config = dict(
    n_layer=11,
    n_kv_head=1,
    rope_base=500000.0,
    init='uniform',
    warmup_steps=200,
    decay_shape='pow',
)
Each number is 128 + 32 x the weight over its row's rms, rounded and kept within 0 to 255. Layers, rows and columns count from 0. The size above them is the row's rms in percent of the matrix's.

# layer 4 MLP up, 320x128, rms 0.154, rows 157-174, columns 0-127
size [ 89 104 104  99  89  86 112  93 107 100 104  98 100 101 114  84  94  91]
[[119 107 137 182 115 135 144 166 109 164 120 182 106 120 153 105 123  84 141 179  57  79 107 157  90 111 124 161 109 143 121 173 146 142 119 147 120 132 189 116 125  99 194  97 131  96 128 157 155 103 128  86 152 154 108 177 190 183 174 159  55 135  72  89 159  79  99  54 144 100 153 159 112 143 129  96 173 175 145 103 113 122 107 128 172 163  77 148 149 105 113 158 142 116  96 121 146 174 115 151 138 175 119 155 139 147 153 102 135 175 120 125 123 118 193 198 120 155  90  82 121 103  93 150 137 174  98  94]
 [109 142 157 120  80 130 123 117 165  88 184 154 141 191 103 100 103  99 117 122 159 112  94 105  58 169 104 104 128 154 144 150 147 133 157 131  72 108 117 115 121  98 118 149  49  99 133 147 115 135  93 180  83 149 109  96  88  88 102 116 152 172 137 211 111  92 130 103 155 151 101 157 209 141 143 118 122 149 126 144 126 127 135  65 123 133  90  72 104 167 218 148 113 179 158  93 183 133 119 141 100 145 154 168  81  96  95 127  95 105  90 100 107 116  85 139 114 135 146 171 196 137 136 172 117 168 106 140]
 [202 115 120 107 156 114  98  82 122 195  96 170 186 154 195 170 109 140  82  87 117 148  71 157  99  92 131 160 110 155 126 137 150 143 121  91 100 142 163 132 138 136 126 106 151 124 140 159 100 149 103 102 148  98  92 199 129 113 118 109 163 159  89 131 130 126 128 117 148 191 147 167 175 136 126 143  88 176 120 184 119 143 167 152 173  89 137 188 102 124  90  89 176  72 100 131 161 155 135 104  85 210  97 152 126 117 112 104  90 108 122 144 100 119 145 158  83  84 132 175 109 175 159 138 170  78 134  84]
 [150  76 157  84 102 116 208 176 120 152 141  95  63  78 144 105 150 108 166 125 140 128 128 149 156 147 127 172 117  77 107 119 123  96 143 116 109  53 128 107  58 150 135 104 169 107  93 179 173 192 110 152 125 183  94 125  87 100 170 136 152 134 167 140 131 128 157 116 172 101 185 107 148  80 139 118 166 142 155 145 127 147 160  53 149 188 136 130 168 118 106 139 139  69 139  84 114 144 140 175 136 169 171 125 165 169 172 139 111 116 143 146 144 154 117 110  74 113 199 136 103 107 128  81 134  97 103 102]
 [ 93 116 152 145 104 102 118 130 111 112 179 140 161  79 144 117 161 135 167  76 139  72 100  57  66 128 159 152 124 105 121 117  90 163  75 119 133 152  64 193 141 117  79 170 161 120  86 139  87 117 114 171 208 150  88 143 116 168 121 149 130 129 108 164 112 150 120 132 113 146  80 146 100 162 150 114 147 111 109 200 151 145  85 104 114  90 165 149 131 148 140  85 180  76  93 143 115 119 147  85 132 118 111 180 123  96  82  93 175  83 172 122  59 162 163 164 134 171 139 174 149 145 137 136  96 136 158 155]
 [175 120 164 143  74 127 147 153 139  85  62  22 155 140  87 120  98 135 158 110  97 110 126 111 163 135 110 134  65  99  99 126 190 109  22 140 116 116  81 127 146 171 123 144 172 126 164 101 128  37 104 123  98 148  99 147 124 110 120 124 167 123 134 110 153 123 114 132 128 119 126 154 174 126 115 146 152 100 135 145 110 163 106 147  94 111  87 109 158 173 151  88 125  99 178 144 109 149 133 104 102 131 146  25 135 170 153 137 133  70 132 130 127 173 135 156 190 115  95 113 104  87 112 103 112  87 111 103]
 [144 146  88  95 164  86 142  96 119 121  50 142  95 158 127  57  99 176 102 136 121 139 123 193 109  76 131 156 127 128 159 137  99 131 122 133 165 124 113  70 124 178 132 150 157 116 148  82  85 143 159  78 143 105  83 111 123 123 139 186 120 174 150  51  94 137 130 146 123 128 156  72 148 109 150 127 157 194 103 132 142  97 117 134 141 162 149 159 102 148 109 105 111 118 154 208 164 122 123 132 120 171  80  93  90  86 136 141 154 159 166 187  69 176 172  87 133 153 164  86  95 131 116 147 118 154 189  90]
 [149 115 111 143  90 157 122 118 163 107 139  69  79 153  63  71 161 151 138 109  99  82 119 130 112  83 149  39  96  94  76 163 122 138  86 170 135  81  98 117 138 137 138 195 127 146  96 133 108 122 103 149 105  91 151 127 107 111 167 150 171  98 147 164 133  94 132  80 117 120  80 107 151 153  57 111 122  78 132 149 112  97 167 121 114 116 113 151 147 119  59  87 136 192 104 168 104 132 118  95 124  87 172 103 129  94 121 156 175  66 127 141 182 106 155 129 140 135 101 150 123 124 126  61 135 105 216 137]
 [107 141 137 113 129  94 128 141 120  92 124 110 158 128 107 117 119  91 125 134 170  54  87  57 138 154  91  89  76 148 120  77  59 145 143 104  75 209 147  80 187 151  63 112 110 140 184  86 122 162  93 168 159  80 110  90  91 171  85 195 181 105 120 135 122 128 173 158 146  91 131  70  81 142 108 134 146 148 112 102  83 134 165 139 106 105 119 124 144 127  88 135 150 111 155 151 117 164 127 136 138 157 114  89 142 126 131 110 113 116  78 176 117  89 138 193 150 122 151  81 164 144 123 118  78 166  95 121]
 [108 185 124 100 126 152 108 104  92 118 140 146  61 146 101  96  96 105  71 112 108 136 116 116  97 146 152 120  87 169  89 110 135 114  97 108 147 113  82 131 121 104 153 190  93  63 164  99 130 131 125 117 101 107 156  86 144 111  94 126 130 125  94 124 144  53 140 111 174 170 164 124 157 127 125 128  84 135  69  79 132 106  93 105 107  92 152 222 113 106 102 151 134 103 139 165 145  64  96  96 159 111 204 159 177 189  68 128 100 106 122 148 144 137 141  98 106  96  82 163  49 102 124 147 169 163 125 134]
 [110 161  72  77 114 117  75  95 130 127  78 106 130 113  79 159 103 108 138 113 100 161 143 150  84 122 117 137 124 156 127 161 123 147 135 122 128 152  81 153 181 149 156  68 110 109 168  74 143 125 121  74 101 107 133  71 142 102 162 203 134 115  80  98 113 106 156 140 103 172 146 153  87 107 180 149 182 114 100 152 119 102  91 151 100  89 166  89 109  84 168 153 105  77 114 139 137  87 117  54 136 181 151 116 120 156 115 138  79 108 109 143 122 115 162 159 121 194  78 149 137  60 170 166  73 106  80 123]
 [148 142 179 120 173 133  85  77  75 125 169 132  98 162 150  78 109 111  95 163 137 207 114 138 110 116 119 120  98 126 116 120 105 128 119 142 120 153 117 168 104 143 114 111 206 144  73 148 113  97 106  52  91 186  86  72 166  97 108 102  92 137 136 143 105 138 106 159 120 181 141  85 200  93 145 155 140 120 117  89 104 112  99 113 103 133 187 177 130 117 118 128 104 148 168 122 152  70 143 132 149 158 151 121 155 207  50 114 135  97 137 126 138 103 121 156  84  70 167 162 115 174 153  82 103 109 135 108]
 [101 159  94 117 103 175 125 132 148  94  97 127 174 122 137 117 118 140 135 170  99  37 135 158 141  68 114 101 154 163 115 170 164  62 135 126  79 118 139 164  99 159 105 149 180 115 126  71 172 111 161  99 138 158  98  96 144 163 170 134 109  96  70  64 145 146 141 161 133 118  47 174 148 145  97 134 149 161 113 111  75 124  80  83 156  98 116 149 163 193 170 146 177 145 119 107 163 169  81 120 131  92 122 113 151 128 112 125 109 178 107 132 121 151 148 177  91 118 189 121 137 106 193 135  94 100 156 117]
 [194  84 121 159  96 129  95 155 107 142 168 112 125 176 149 181 127  90 130 173 139  84 133 151 103 151 174 132 106 103 118  96 136 123  21  81 120 157 146 150  61 112 131 168 116  66 122 103 113 124 184 139 156 190 163 132 119  94 158 130 177 136 127  92 127 154 105 100 119 112 128 100 114  83  90 159  83  96  82 137  98 101  99  98 147 130 105 130 193  94 138 135 133 102  69 158 162 150 124  96  91 153 129  82 108 111 114 154 114 172 140 103 164 110 145 103 109 224 101 109 143 144 117 146 182 137  79 156]
 [105 144  84 110 152 124 107 158 139 147 117  90 153 139 174 152 106 109  94 143 152  81 109 113 125  94 122 146 178 163 134 101  98  83 128 128 151 128 116  89 101 107 126 131 228 110  86  90 101  91 249 172 141 139 135 134 124 127 110 166 130 176 182 109 146 183 111 128  76 116 125 150 124 192 111 181 160 155 110 146 145 105 102 155 157 122 127 115 104  98 172 130 156 143 144 113 173 203 107 128 133 152 112  85 175 133 166 142 109 155  94 141  73 142  36  90 143  87 160 120 108 127 149 174 147 142 168 138]
 [ 95 163  63 160  91 136 132  96 158 132 150 157 139 130  93 132 212 106 192  95 147 118  85  95 139 149 130 166 126 134 110 112 158 119 106  76 140 189 109 151 166 173 158 155 111 137 156 146 105  92 146 134 165  37 167 189 147 139 172  69  94 139  99  60 110 166 123 101 100 154 124 143 121 116  96 141 123 112 120 116 121 182 146 136 128 126  97 187 166 130 110 147  81 162  90  87 130 151 156 140 167 185  98  75 124 116 134 129 136  95 145 165 227 128  93 138 133 145 109 108 150 148 156 169 105 161 115 103]
 [ 97 125 128 127 122 164 112 117 126 183  77 111 105  75 124 150 171 145 125 166 156  41  90 100 195 138 160 119 152 147 129 125 199 109 155  49 142 138 154 126 119 156  75 106 138 122 119 113 144 109 160 117 147 147 120 121 147 166 146 153 154 188 152 112 148 178 203  87 148  96  66 136  47 131  90 171 100 102 107 114 149 127 125 111 124 172 127 150 162 145 167 150 108  95 175 216 127 148 121 126 153 177 105 131 138 118 135 121 167 123 170 184 121 106 144 110 167 178 171 162 119 164 136 102 115 173 133 152]
 [147  88 111  96  97 143  88 113 104 125  94 151  95 132  98 100 132 131  89 184 176  77  73 143 150  58 147 114  92  60 154  80 182 144 165 112 126 118 153 189 122 140 103 163 146  97 104 111  87 136  91  82 155 164 132 112 137 159 106 154 141 151 151 126 126  93  75  78 113 184 147 116 220 175 129 134  91 183 170 120 109 166 145 115  76 147 171  82 199  78 138  86 149 125 168  98 118 109  92 110 140  86 141 158 161 131 101 129 147 118 120  92 130 155 144 147 118 131 189  95 106 100 127 129  84 142 120 149]]
# layer 4 MLP down (transposed), 320x128, rms 0.14, rows 157-174, columns 0-127
size [ 97 101 109 109 102 103 109  85 105  99 117  69 100 109 122  80  88  98]
[[143 148 190 129 144  92 157 115  99 157 113 114 120 173 137 199  83  91 172 118 121 104 139  89 179 132 169 114 144 132 103 140 100 115 144 147 147 108 138 192  79  85 132 148  51 141 127 183 129 130 120 150 154 104 132 153 175 117 145 149 144 116 147 149 170  99 124 189 140 208 141 163 146 139 123  99 108 134 120 138 139  69 161 153 208 112 115  66 178 125  80  88 115 126 118 128 106  66 119 156 148 160 147 114 171 115 133  79 178 171 151 124 127 116  65  90 119 195 178  81  88 121 111 126 170 126 118 116]
 [104 117 115 110 144  92 105  97  79 155 125 199 134 166 138 176 133 208 106 132  92 124 122 128 143 109 115 117 122 154 124 110 117 146 106 130 160 163 108 130 176 175  73  93  66 110 108  95 147 156 130  92 146 139  49 103 159 125 132  79 107 153 122 142 104 112 122 164 166 136 151 149 174 182  89 128 109 143 128 183 145 121 159 126 157 121 158 196 107  74  95 121 157 151 164 118 137 112  14 127 105  98  99  85  75 115 161 163 142  94 149 120 128 159 148 166  75  91 102 170 161 139  88 147 180  93 162 143]
 [126 109 132 145 172 132 105 110 108 154 147 139  68 136 144 122  95 176  90  87 123 163 104 127  57 102 119 135 161 142 249 109 129 128 112 105 134 148 143 123 166 150 112  93 129  89 164 117 110 151 116 140 180 122 103 157 137 151 135  98 173 125 133 148 140 138 137 119 138 153 111 164 115 114  88 132  85 145 181 123  65  84 135 134 175 120  67 116 101 102  85 158 176 136 167  90 149 191 142  15  83 158 100  99 110  86 106  71 127 127  71 104 113 160 110 136  76 116 142 110  79 151 101 101 101 109 110  94]
 [ 96 111 101 130  80 148 171 107 154  75  77 139  85  92 150 123 197  98 146  68  72 149 106 167 202 115  95  78 110  72 127 147 151 198 106  97 107 127 125 150 119  85 108 106 185 130 155  58 143 124 124 103  46 146 153 115  84 154 104 152 151 109 129 170 121 128 102  84 163  94 134 123 137 136 131 143 149 113 113 118 135 110 124 120 124 128 126 142 100 116 122 167  72  61 113 147  91 107 136 147  74  41 147 132 163 105 135 153 113 117 146 197 137 142 125 121 139  86 130 101 200 109 131 123  79  98 123 100]
 [109 128 135 128 159 106 111 109  87 163 189 129 145 107 111 133  78 144 122 135 138 118 137 129 130 106 140 168  57 126 142  74 137  93 130 173 128 118 120 100 132  96  88 168 148 132  52 164  90 137 106 118 142 127 115 100  95 116  58 148 137 117 118  91  76 123  80 177  58 164  41 146 148 200 109  75 109  95 137 142 188  94 125 127 183  90  90 143 148 117 168 124 167 113 106 116 159 156 230 118 108 104  89 143 139 118 151 124 116 135 100 107  79 157 137 182 100 187 147 137  95 133 137 121 152  80 147 122]
 [111  98  85 187 128 138 125 128 146 146 132 152 119 119 134  89 225 124 170 174 124 190 144 127  57 191 134 122 113 120 173 168 115 147  90  92 157 133  97 119  98 142 140  90 162  91 102 129 139 155 161 102  91 177  95  76 150 114 152 158 179 114 145  86 103 105 167 113 162  92 164 115  85 129 205 117 146 144  85 107 145 121 100  90 164 171 133 121 133 162 135 150  57 112 137  87 145 119 125 148 161 108  66 134 166  85 150  66  99  91 114 135  87 158 127 127 102 131 155  48  91 138 129  99 118 147  98 114]
 [107 156  98  85 176 107 145 129 126 113  91 120  73 147  73  65 156  93 127 123 119 122 155 194 140 146 124 136 136 149 151  71 184 136 104  98 128 146 136 105 114 113 162 112 148 108 138 104 195  82 127  85 119 150 120  88 151  96  71 116 139 110 123  59 128  87 132 115  87  95 125  71 122 128 189  58 152 115 106  98 125 137 141 123 217 134 118 143  83 122 102  92  35 140 129 133 148 140 157  85 151 120 108 136 104 158 148 143 125 121 153 153  87 173 155 124  99 142 201  93 108  53 151 129  83 119  99 102]
 [205 124 118 160  98 143 206 147 124 118 108 169 107 162 144 182 137 140 130 178 142 148 128 127 165 109 102 146 100 119 148 149 137 131 104 158 145 107 102 160 171 130 159 123 147  72 154 109 150 120 111 130  88 158 126 108 146 136 127 107 134 177 130 154  98 112 111 165  91 113 132 106 106 139 197 133 111 153 204 142 124 115 147  98 154  50 136 108  38 123 170 191 111  77 194 126 153  86 134  45 142 102 139 140 128  94 141 136 129 133 165  69 148 119 105 118 122 155 145 124  83 118 187 129 118 145  30  93]
 [143 160 126 148 102 127 178  91  87 140 186 136 138 131 102 189 110 112 118 115 138 146 107 125 119  80 102 100 129 132 138 139 121 207 180 146  61 181 107 150 128 139 123 152 166 180 171  61 136 142 140 155  93  97  83 113  77 151 108  83 192  97 137 141  98 117 135  92 149  46  74 136 110 100 137 139 103 126 128  57 136 132 126 155 161 122 106 119  95 159 126 169  69 151 108 128 122 178 126 106 132  95 169 147 166 140 114 145 116 198 123  97 114  98 145 141 152 179 127  92 117 123 172  61 137 184  72 157]
 [124 125 173 151 105  87 108 123  95 168 153 133 103 116 122 147 115  86 183  56 100  87 132 116 133  93  85 139 172 101  67 152 102 117 151 151 169 157 127 141 104  71 152 153 101 138 127 123 146 166 140  82 127 174 115 134 164 156 106  64 145  85 106 140 188 136 161 140 108 189 111  95 116  89 132 160 158  95 130 150 127 130 137 108  79 122 139 152 112 107  95 104 109 115 100  96 157  72 113  93 129 137 123 201 183 119 123 160 130 122 173 131 143 126 134 125 123 115 110 177 110  37 197 153 192 128 179  43]
 [169 125 120  94 147 149 131 156  75 142 119 167  54 161 135 221 185 134 156 135 154 143 111 122 102 191 130 163 103 150 103 210 134 120 127 143 117 137  82 137  72 150 135 101 159 128 120 115 134 147 103  93  96 158 147 141  87 179 141  78 138 155 132  75 136  95  92 110 153  63 102 179 127 144 125 150 108 107 144  94 132 150 119  69 107 102  78  99 196 140 143 151 147 110 148 109 135 153 127 160 104 165 118  93  64  88 153 151 116 121 169 147 149 171 128 112 146  87 180 177  86 114 155 150 114  99  72  72]
 [154 104 143 110 147 170 107  82 116 120 172 137 135 147 135  72 160 100 180  84 126  80 123  83  72 152 121 183 160 104 103  72 131 109 139 119 131 138 114 144 114 114 152 120 136 109 142 133 129 136 152 133 124 155 118  97 135 132 197 108 135  91 150 149 149 148 197 106 114 170  99 167 159 119 145 142 141 134  74 149 145  89 121 142 151  95 182 143 144 129 106 105 112  97 184 140 120 133 112 110 186 127 149 153 167 165  82 107  83  75 119 156 135 104  70 184 105  78 133  98  83 116 210 136 101 254 157  93]
 [174 178 125  78 129 193 174 161 192 100  81 137 110 200 197 137 182 124 141 168  97 123 157 169 109  94 119  84 131 168 116  97 115 136  77  79 126 108 136  81 109 148 112 130 188 153 190  47 177 130 130 149 121  98 117 116 123 136 136 130  88 116 130  78  82  89 171  93 143  59 116  91 182  97  96 170 164 139 143 104 119 141 122 123 129 144 107  94 111 133 168 147 114 123 145  98 148  75 100 145 109  82 164 124  91 136 144 138 106 112 130 130  71 137 165 122  96 104 110 103 159 105  96 112  97 164  96 103]
 [ 97  91  56 129 133 124 151 143  94  82 146 104 125  60  65 103  74 119 160 100 125 185 120 151 152 140 129 159 131  83  88 156 127 158 114 103 183  95  91 179 117 108 104 107 118 113 127 145 117 140 116 200 108 177 120 130  95 138 136  40 146 149 111  82 115 132 123  88 147 137 157 149 180 132  98 199 144  97  77 135 152 108 166 121 192 189 168 150 104 172 163 131 125 101 132 156 156 134 133  91 121  63  90 162 147  86 141 147 147 182 116 132 151 171 134 116  82 114  79 154 100  84 129 150 127 143  98 104]
 [ 96 114  97 131 170 112 168 137 139 132  96 163 106 104 173 138 111 119  79 126 154 137 107 121 151 150 142 167 148 124  82  89 138 105 100 149 129 127  92 145  75  98 175  89 170 123  99 114 133  85 164 120 100 131 179 166 105 145 115 152 149 128 102 144 109 157 123  86 178  80 155 113 162  96 162 150 113 148 116  74  62 184  96  92 132  64 187  94 128 117 121 126 130 126 107 196 104 130  89  97 142 174 100 105 237 141 139 143  78 160  88 161  77 112 147 136 133  96 178 105  75 147 132 152 147 153 101  50]
 [152  79 138 102 132  95 167 123  90 111 123 105 137 146 156 140  85 132  99 133 137 128 175 113 190 107 172  96  93 138 150 159 110  86  94 165 112 105 125 142  87 100 149 152 109 127  98 232 116 118 123  98  99 166 114 114 108 110 107 144 131  89 123 163 103 151  95 217  98 147 156 108  91 171 161 125  88 188 119 201 155 122 108 134 163  49 126  88  94  72 141  88 134 100 116 125 146 120 175 121 124 138 121 120  93  94 108 165 109 170  90  99  81 143  93 132 156 164 184 132 148 182  58 144 161 104 123 166]
 [ 81 133 127 120 141 150  93 115 117 122 145 148 123  48  80 147 170 139 130 164 180  79  85  55 128  88 163 130 188 108 134 114 198 109 156  80 172 159 171 140 144 137 130  75  82 107 171 135 131 143 112  96 166 158 147 107 161 144 130 125 144 131 158 143 180 101 209  60 165  75  84 148 105  88  95 107 185 106 108 101 139 131 120 119 120 160 120 164 144 127 143 130  63 111 112 185 123 153  91 113 185 131 110 153 161 163 104 129 149  96 125 183 140 123 144 111 111 131 170 107 139 118 158 118 171 199 132 139]
 [121 193 126 155 114 180 119 122 166 181 147 149  74  82  65 126  98 125 175 162 192 108 134 156 153 164 132 141 186 100 148 137 145 134 159 113 135 161 155 166 127 133 181 191 138 121 135 148 138 177  81 170 110  96 143 161 129 182 103 127 117 119 128 145  94 144 126 116  97 139 122  96 142 109 147 110 181 125 128 163 100 158  91 114 128  78 131  77  86 143 186 164  95 134 113 109 132 114 106 163 101 165  74 175 119 169 182 127 192 136 113 133 207 159 188 157 120 140 174 108 104 174 144  88 185 167 133 119]]
# layer 4 MLP gate, 320x128, rms 0.146, rows 158-175, columns 0-127
size [109 114 104  82  88 109  87 100 108 112  95  95 114 126  72  84  87  91]
[[117 107 152 138  69 112  77 110  53 122 139 116 110 190 195 115 165 106  59 100 146  81 141 123 145 152 131 145 129 134 128 110 173 153 144 134 106 116 143 167  76 117 114 143 103 128 120 116  80  75 155 170 221  76 148  90 125 166 168 166 123 137 159 135 120  90 114 143 139  87 114  85 186 127 141 146 164 174 159 145  95 155 131 115  74 115  75 183 108 106 102 121 129 167 168 122 144 149  97 111 115 183 109 117 104 101  87 141 128 117  82 142 125 130 106 148  81 124 218  96  93 190 132 134 158 116 152 106]
 [114  90  79 112 146 131 123 132 129 116 133 107 149 133 118  66 119 122 107 134 149 135  95 127 158 102  60 118 167 147  95  69 130 110 123 143 122  90 124 150 121 183 132 115 123  73 107 193 204 114 187 138 166  88 149  98 128 165 138  95 170  75 131 114 168 144  90 152 177 163  81 176 129 111  79 133 110 106 118 144 147 170 160 123 153 170 105  91 113  99 134 148 115 156 188 112 138 151 102 178 127  93 152  84  89  91 119 105 102 123 134 151  58  68  73  93 108  64 124 114 122 116  85  98 108 184  67 174]
 [127 153 135 163  92 144 119 104  80 145  95 150 146 135 130 121 132 157 102 135 118 103 169  54  98 106 104 122 137 151 104 112 142 178 165  79 147 141 137 146 164  93 159 157 181 151 129  89 136  93 145  36 130 106 130 125 138 130 111 168 115 158  53 161 126 115 125 171 145 104 104 179 114 199 112 122 123 124 121 104 136 132 173 140  79 119 166 162  66 159 175 110 104 121 127 192 104 173 149  56 149  79 106  68  89 127 136 182 145 103 151 187 103 126  92 146 209  96 123 142 118 140 116  94 148 178  87 113]
 [131  84 106 119  91  88 109 125 113 105 106 141  75 109 128  93 128  67  96 155 148  81  79 130 100 130 103 128 133 149 100 225  98 175 152  93  98 109 105 118 114 137  75 130 143 146 197  77 128 128  58  92 122 157 163  98 210 102  56 148 161 116  71 109 144 100 128 134 165 121 124 135 170 143 129 127 126 109  92 110  79 145  95 178 129  90 146 126 174 123 134  93  93 124  76  95 118 112 116 115 123 188 133 145 168  97  92 129 118 103 138 175 108 114 140  83  90  75 134 174 112 136 111  89  78 184 120 155]
 [128  89  67  79 153 122 107 131 120 167 169 162 167 111 108 131 172 161 135 171 130 158 133 129  86  95 117  90 182 135 149 116 112 154 117 132 115  96 124 161  98  75 132  81  82 120  87 139 146 195 159 121 125 180 114  76 149 116 140 135 137 153 120 134  97 178 147 100 150 110 148  93 164 171 154 104 133 133 124  55 125 137 131  77 166 149 159  76 125 112 141 126  79  74 109 120 156 103 135 192 114 102 189 107 108 117  53 100 103 122 129 119  85 157 155  85 106 102 145 157 124 143 181  70 192 207 135  83]
 [139 165 129 111 160 125 163 191 164 168 177  86  72 163 116 123 113 103 184 130 138 157 119 174 200 122 164  67 143 139 148  82 168 150  93 183 108 136 104 120  97  57 152 102 130 155  91 146 193 153 117 166 135 184 162  80 132 111  94 137 112 109 132 137 141  86 194 127 147  83 110 128 101 103 111  98 129 149 140 112  84 161 145  84 135 113 155 124 114 134 149  98 114 102 147  78 102  80  93 110 108 139 143 159 162 166 124 134 126  78  95  95 164  64 154 129  48 129 112 153 105 130 110 122 112  51 122 157]
 [148 205 104 110 203  65 164 148 145  58 135 126 137 112  91 153 104 127 137 117 109 135 146 148 164 109 158 183 177 111 157 115 175 103 114  98  93 182 124 158 117 181 126 172  43 120  99 177 115 122 130  98 101  94 110 146 102 135  92 102 130 133  84 104 148 114 112 137 107  99  97 137 155  60 113 150 178  88  87 180 146 167 121 151 124 132 174 108 190 187 118  94 123 119 119 142 114  83  82 143 110 143 162 136 152 133 138 100 118 152 136 175 139 103 177 123  85 116 146 148  55 118 131 114  72 173  97 113]
 [114 122 100 134 187 143 131  67 179 136 131 127 130 112 188 141 138 103 152 131 124 101 137 133 121 132 157 177 150 103 117 100 122 127 147  78 164  80  73 142 117 163 127 144 114 124 108 136 142 102  98 173  93 137 141 113 145 162 138 127 130 120 130 147  60 138 118 139  83 160 113 134 107 127 147 179 129  12 173 169 171 122 131 117 129 146  69 137 185 158 151 195 131 115 134  93  81  50 114 157 117 148 130 138  86 156 149  41 167 101 152 123  98 121  72 155 129 160 150  73 178 107 154 125 166 121 118  53]
 [100 183 116 125 107 126 100  77  84 135 167 175  64 168 136  87 190 131 112 109 124 149 101 134 106 155 148 160 110 131 102 101 167 174 148 133 165  90 100 182  80  94 176  95  92  91  94 142 180 120 122 127 109 127 138  80 124 151  97  91  90 144 141 103  89  73 161 122 186 128 179  97 132 162 175 121  74  80 109 110 131 130 164  76  97 145 116 146  82 104 103 153  85  96 162 115  83  69 186 164 135 111 128 131 147 157 114 148  97 123 150 107 161 180  98 143 135 110  55 139  91  71 130 137 146 165 106 129]
 [149 109 130 165 100 133 149 150 167  98 149 148 164 196  97  96  99 193 103  98 126 205 159 127 172 117  97  77 131  89 123 120  74 129 131 135 160 158 129 106 129 164 131 124  74 129  80 134 116 124 123 112 115 112 143 111 148 171 157 120  75 149 128  96 186  80 130 137 164  72  94  79 140 185  95 144 108  88 141 168 117  67 105  47 145 135 120 116 150  87 101 136  89 179 131 183 131 213 107 177 114 114 129  60 130 104 129  87 134 135 121 144  99  82 109 107 148  93 135 111 115 122  80  94 172 103 156 126]
 [ 90 147 104 140 100 166 127  80 105 135 150 119  76 117 104  87 155 132 107 113 164  59 124 140  53 180 162 149 110 107 130 147 111 133 159  74 162 119 130 115 146  90 109 129  72 112 183 161 161 107 106 163  94  81 138  84 107 191 131 143  92 136 119  93 153 161 128 115 171 112 118 109  61 144 155 108 105 159 147 125 153 121 113 171 119 121 111 127 170 113 133 158 119 147  88 104  90  96 124 147 163 176 182 158 176 141 118 147  78 119  88 164  84 178 144  82 202 154  84 155  95 145 206 175 180 132 102 122]
 [145  71  91 107 143 115 132 140 142  96 181 133  67 165  70  97 168  89 111  84 137 173  53 142 147 200 104 117 118 113 143 133 116 155 171 112 194 187  81 119 133 133  97 168 143 149 161 178 104 112  88 132 126 141 123 122 109 127 119 155 141 180 127 172 125 123  96 140 121 147 196 145 129 183 178  70 110 127 108 125 190  79 148 175 113 152 140 174 155 130 100  89 118 133 142 118 116  69  99 102 110 123 201 175  96 121 123 169 140 129 169 135 172 107 120 135 143 146  49 168 153 133 146 131 154 116 151 149]
 [211 167 125 103 133 129 145 126 130 179 143 110  95 120 166 101 124 127 104 185  92 150 106 180  87  62 160 209 138  56 157 127  98 102 122 131 126 145  69 123 133 134 137 111 167 111 127 130 143 186 101 138 115 114 156 106 137 137 127 148 108 136 116 176 131 112 135 150 150  77 144  54 119 142 107 207 151 148 186  89 142 131  98 138 164  94 163 142  93 158 155 126 123 115 151 172  92 137 135 148  84 223 104  77 111 173 125  64 109 103 157 121 144 110 111 122 144 114 102 184 109 160 192 128 148 107 107 133]
 [126 172 145 134 154 152 139 128 101  99 140 104 165  95 108  62 105 124 157 154  99 145 134 142 116 120 118 159 136  91 159 106  67 125 186  99 134 110 143 180  97 161 165 183 120 130 117 114 135 156  30 132 117 131 160 129 107 104 157 105  82 204  90 144 179  97 115 109 130 100 151 142  77 111  77 124 102 103 137 154  91 167 161 171 100 148  76  84 232 129 165 142  83 114 116 109 125  71 162 160 122 165 152 164 104 131 130 111  82 116 193 166 116 125 105 126 139 125 136  84 150 133 162 115  79 149 152  72]
 [105 103 129  98 118  75 136 124 120  89 144 126 181 137 131  94 151  94  78 111  68 161 170 115 173 179 109 133 132 102 144 127 112  85 117 101 118  73  95 114 104  67 161 174  91 122 125 162 140 123 142 129 142 100 123 110  79 141 164  74 140 135 145 154 141 163  90 138 140 167 187 127 113 161 137 100 130 162 115 168 106  89 141  98 162  61 134 115 116  79  92 170  61 139  84 100 163 109 152 122  99 150 160 189  78  74 147 145  70 101 112 165 145  62  89 152 171 140 166 123 177 137 116 179 148 190  89 129]
 [100 145 142 108 122 124 156 123 113 121 170 122 213 191 135 155 118  77 151  83 141 119 150 138 113 120 152 140 136  70 126 147 104 123 103 143  74 189 167 166 169 146 117 127 102 152 101 130 113 131  99 131 124  49 156 163  94 116 221  95 110 111  88 152 117 183 140 111 110  99 168 138 145 106 105 127 190 106  72 102 154 195 151 134 129 142 119 181 141 186  91 147  98 203 116 127 150 135 123 119 131 129 150  64 117 110 120 141 138 124 124  70 228 112 139 167 146 104 151 105 113 163 158 174 113 146 118 128]
 [139 121 109 114 168  99 172  95 126  98 164 163 162  89 162 106 125 161 158  77  83 142 154 132  97 155 186 190 136 150  87 156 118  97 103 134 163 178  63 148 144 116 123 111  74 149 131 116 156 126 175 106 123  85 119 116 179 111 182 132 131  30 111 151 131 139 171 120  95  61 127 100  96 113 152 112  89  43 126 180 115 145 161  89 150 117 139 152  83 142 110  69 148 122 129 131 107 122 109 102 146 162 164  89 160 109 162 106  92 144 195 152 155 122 153 105  82 151 111 111 140  91 206 106 128 119 132 122]
 [139 121 106  95 171  52 155  94 131 139 133 135 133 168  82 116 152 119 156 150 136 144 135  78 133 131 117 101 125 125 116 130 128 135 146 139 189 139  79  87 115 116 186 108 137  93  86  83 165  88  99 138 108 127 131  85 144 115 134 100 150 195 105 147 177 122 150 105 154 137  78 121 172 155  97 114 104 132 137 177 116  77 184 123 100 205 147 172  92  65 124 166  23 110 167 157  91 121  80 176 149 130  79 174 122 127 123  97  93 132 111 187 144  91 103 162 159 131 160 176 132 173 117 163 116 165 135 124]]